python train.py --n_layer=9 --d_model=768 --n_head=6 --n_kv_head=6 --head_dim=128 --d_mlp=3072 --vocab_size=8192 --activation="squared_relu" --norm="rmsnorm" --norm_place="pre" --norm_eps=1e-05 --positions="rope" --rope_base=166000.0 --rope_fraction=0.5 --qk_norm=true --attn_scale=0.132 --bias="none" --tie_embeddings="early" --parallel_block=false --extras=["some layers without attention", "local attention windows", "gated attention", "hashed n-gram embeddings", "a smear gate", "an embedding shortcut", "learned residual scales", "LayerScale", "weighted sums over earlier layers", "capped logits"] --init="uniform" --init_std_qkv=0.0149 --init_std_o=0.0149 --init_std_up=0.0149 --init_std_down=0.0 --optimizer="muon_variant" --lr=0.00808 --lr_mult_o=1.54 --lr_mult_up=1.07 --beta1=0.95 --lr_head=0.00552 --warmup_steps=41 --schedule="wsd" --decay_fraction=0.652 --decay_shape="sqrt" --final_lr_fraction=0.0 --batch_tokens=[65536, 131072, 196608] --seq_len=2048 --doc_mask=true --train_tokens=1149000000 --steps=8951 --dataset="wikipedia_en"
Each number is 128 + 24 x the weight over its row's rms, rounded and kept within 0 to 255. Layers, rows and columns count from 0. Numbers have three digits each. The size before them is the row's rms in percent of the matrix's.

# layer 3 MLP down, 768x3072, rms 0.0638, rows 707-763, columns 336-383
100:146112154121144109116095169118095121114143119128147121149128140113124136129131142138106118123155147155152127144152144099140133119127081112154149
100:121124076107141145132133135120074112090110112101127169169139140109069119127108172134139096103133134148153152134102125133089149143121104081119133
101:097118107130165159134138087117081100156134129162124100146092130132143086105095125149152133186154133095137118115154149141145119153118144124121177
100:162142153158150167156136114135133136126127112107143094113112135146075182136127145097096135107167115071114117183107124108085117193077155124098136
101:170162172161128124161111123142120149095113152112121146150111116114172163146090096117147140135137146137120146176153120119115109097131144082119127
101:135064144099149133125096155127169129111126128193102117181145123131101131108130084091143138132116094067091160167145099109114108124169150068127151
100:128119104077115129125144140161106118191116097145121152143171142146136111121158135144095150108082123155147108151149133166113135124121084127119133
100:090157100116115111152129074089117131114147088131154120129173147101175102085140102104123122129091095121120126146153150114104134173122141116151084
100:119116106112133113106114133100108126150097133107140129083140115160093117133147126138119116158145109105124146134088181147132136129116149101097175
100:140171124138110172146127144104095081135138121135097096066133146124130117115114148120106137106124141154165135128112127119113068124147109170166071
101:127138106162098111148129138143110094161139105107130103125091154161129113155154115097103134113159116127178129161124086134067107159130146166129140
101:115120109139093113134117122141126157116191107137100106141121122129167160149143124118136068140122142075149114141106140135125127157103131153082150
100:140133140132110134145083154112132111136116096128147144132129137120130163116127070138174130114127126128157139151133156103112154134111124142145112
102:099075146185110115117118168143140111140147097117105118141135135139102116128108108132145129129109137085138072125090152115132123134121087115150121
097:097154118113128126142109128142124147107157134149126110097135124136105117103122152136153149154176188120154084121067105176095119105129109156116096
101:120104142122084106119140127103093118125150119103127115056103126106166131110081098178155085136156088176103123105140140128137140123103139098127109
100:136134162142089130103160096135147130104154088132119074127126133121113143105145103133115154125167112150120119128169137138128115179125118123138136
101:134150128111167096099137190158205119125150137120111126130146082129142131090122092145130147128137153137143139135115158091084153105120116128102134
100:125157145119135141118162125103106113138197112143101125113148167155123123105152128133145091104145144093156103056129107161122128156139172109134142
100:157119128174134137172159144131141121119178132107115144103135113147168128098136123164090085104100144106080125092159151135136158120126149152113100
101:130132134131145137132122160116118125136132117110136112088138129108067146146076127118146116092102151122147134119150149163139143151087111126113146
098:144120133126130113155108137108110104144049120110155130097102120115093138158120118145148142136093115138134122143154168102139155132125134142126125
097:116153109126099128164153081126086107115105090085146160115137107096146149098153075136104112101150111087146108165107093095149113164107112136096112
101:183148135140164131135111162126081114083094088137119113145126095074145094156076115117144117083068104091127141151146126140132096117080113083138085
101:087138136172137148092142151138102099081123160157107123127088119133136128083167153115111118121063127055128129121130133135120137151118096148161127
100:102130095135148117118169141161116164093133142123104112153109134107176135092128127115131092158166132115158114149081150157111174155121154146069144
101:138172116145164127108157144098086124138121088125111168171097084103153120146125139104089148106150101166084096100111171118130127106103105123134116
101:161140126130113097116151088109113180090113129152108107159126104157142130152103154119115148137131119115100141143152167114125090129144153113126145
101:131095169158132084113152121173173159147125152087134140148126126120103112132134155107167152129175135143157088137113082157135163135126105137145110
100:105105120112114108099130120111127190148108149140114119111113071132117103128159146139112167106104127065158120132108129123138163071169144140046119
101:128088144104134080143113128131125111165092121135147095141137122103144136148150150105099121085115108094121121124145143163160194110078126109154096
099:109112118122089118142117137147133121125155146120143102115128152109067107082162107121133158130133124104117122152126110148140156128148130127114150
099:100165131098082150093143131105101157119088154110117150132133127149158117136075141142113135144102106142131128129085142111155147124151127128108139
099:109110111149128154114152156137125123141110119141140122114101096125104081124154088146151092138117140119155156173139098151093130101096146119119143
101:143137153056160082116160137134125124131080158164108153102146156124132123146102119155141130112156147119177129155157110142123121083132126110117161
098:154127113135099131179119086153140154124123115139128099142117164133140107115112139131149108131147140111149077121128138121141149141152093160129121
100:099151123118121138130162057113100094121141116169160141130108120141114125107116154138118181121120189129085140139071112120157137108128136134118151
100:176093130161118136156135113129113074152121101128122119077108122123150144099131129144141145103138179134100076159149160122134108106132149099128135
098:123123159133110110106146096171121160154169137128141117093133132130101134108128123149135097147128119085144149148163125115134147147095095161137139
100:117105164160161132119115093104116160108129124161111128169126141119130151117122129125131150109098085151125155131143139142126152137122110168119121
101:113155062106130090168136145084151122132163170119124129122182159129124092138131139117117131140071117078090169137142154161131119160127090094114123
100:130142125157147086142137135103131107127135169114131078119146116080150117137159137173133150123151127177112180103163129100107163097173162101142122
100:130128097152105144154120106134126141090116088097138100127112121151143077126148108159112166144110103151123129148161126098103137099120134141171083
098:181119135135110127132110128124126112155163146143074122119114159144094115125115176171100139138129094158112120142124190136147136140109110119164130
100:159168157078140148086116154128160130112135121149122092123148125149120144121134108136186130162140106081123149143121136067148153135115102092135095
100:107130060134084165117120095116150170146128140116114121154186176112137136174080143106142126163110157071148145095161144094162152153170151149091117
101:106150148153110128119149144178123176143170162130121159145128144101062119133156129126165146165141074131123083111111172177147136109099129122133123
101:147114147100132117092133171163122146157148116141130089162111168096128176128151160143098094142139133132078057121132170089103088152137147103128113
100:105142100135144119163092158122129098107129124143178146110109148138101127119118146108131141115150129135134137162126172139149139110121160113180124
101:145118096147157151159125119129101185130139101097117151129124137129125180151112138177119119103110164099133143128170120133106147108117137118142104
099:090115155089130065085135076147155127163138119121168087139121140090182106167164137108183120140101133094161170151125107147122156105151126150133101
100:114147162113113139091156116161104100104142129167105159134118151102141145176113096090114121145160112141116124087115155110123127111152099128130123
100:106108144079112114182173087114117202103092116153118121103117139092136130108118161094124146150187132137121121094136129118134117145142161121142161
100:156134135180131134104139097105081118205124146166144120133086078130111117088063132114133154177118073090134118139118109149099112133152147087141135
100:145146120119141153114193127094152163151124134143145149130122153125098113128118141130117118115146077105143121146129096161120101160178105158120109
101:094090140189111109125159087131146174118136104099127152140098116101118134139125076092106116154092141161165118174104125108144129103154126092158117
099:141130134128209185110119133089115120100127133130156143141138106122175147136140169140072151105151148134127133115168164121134128114106096113142107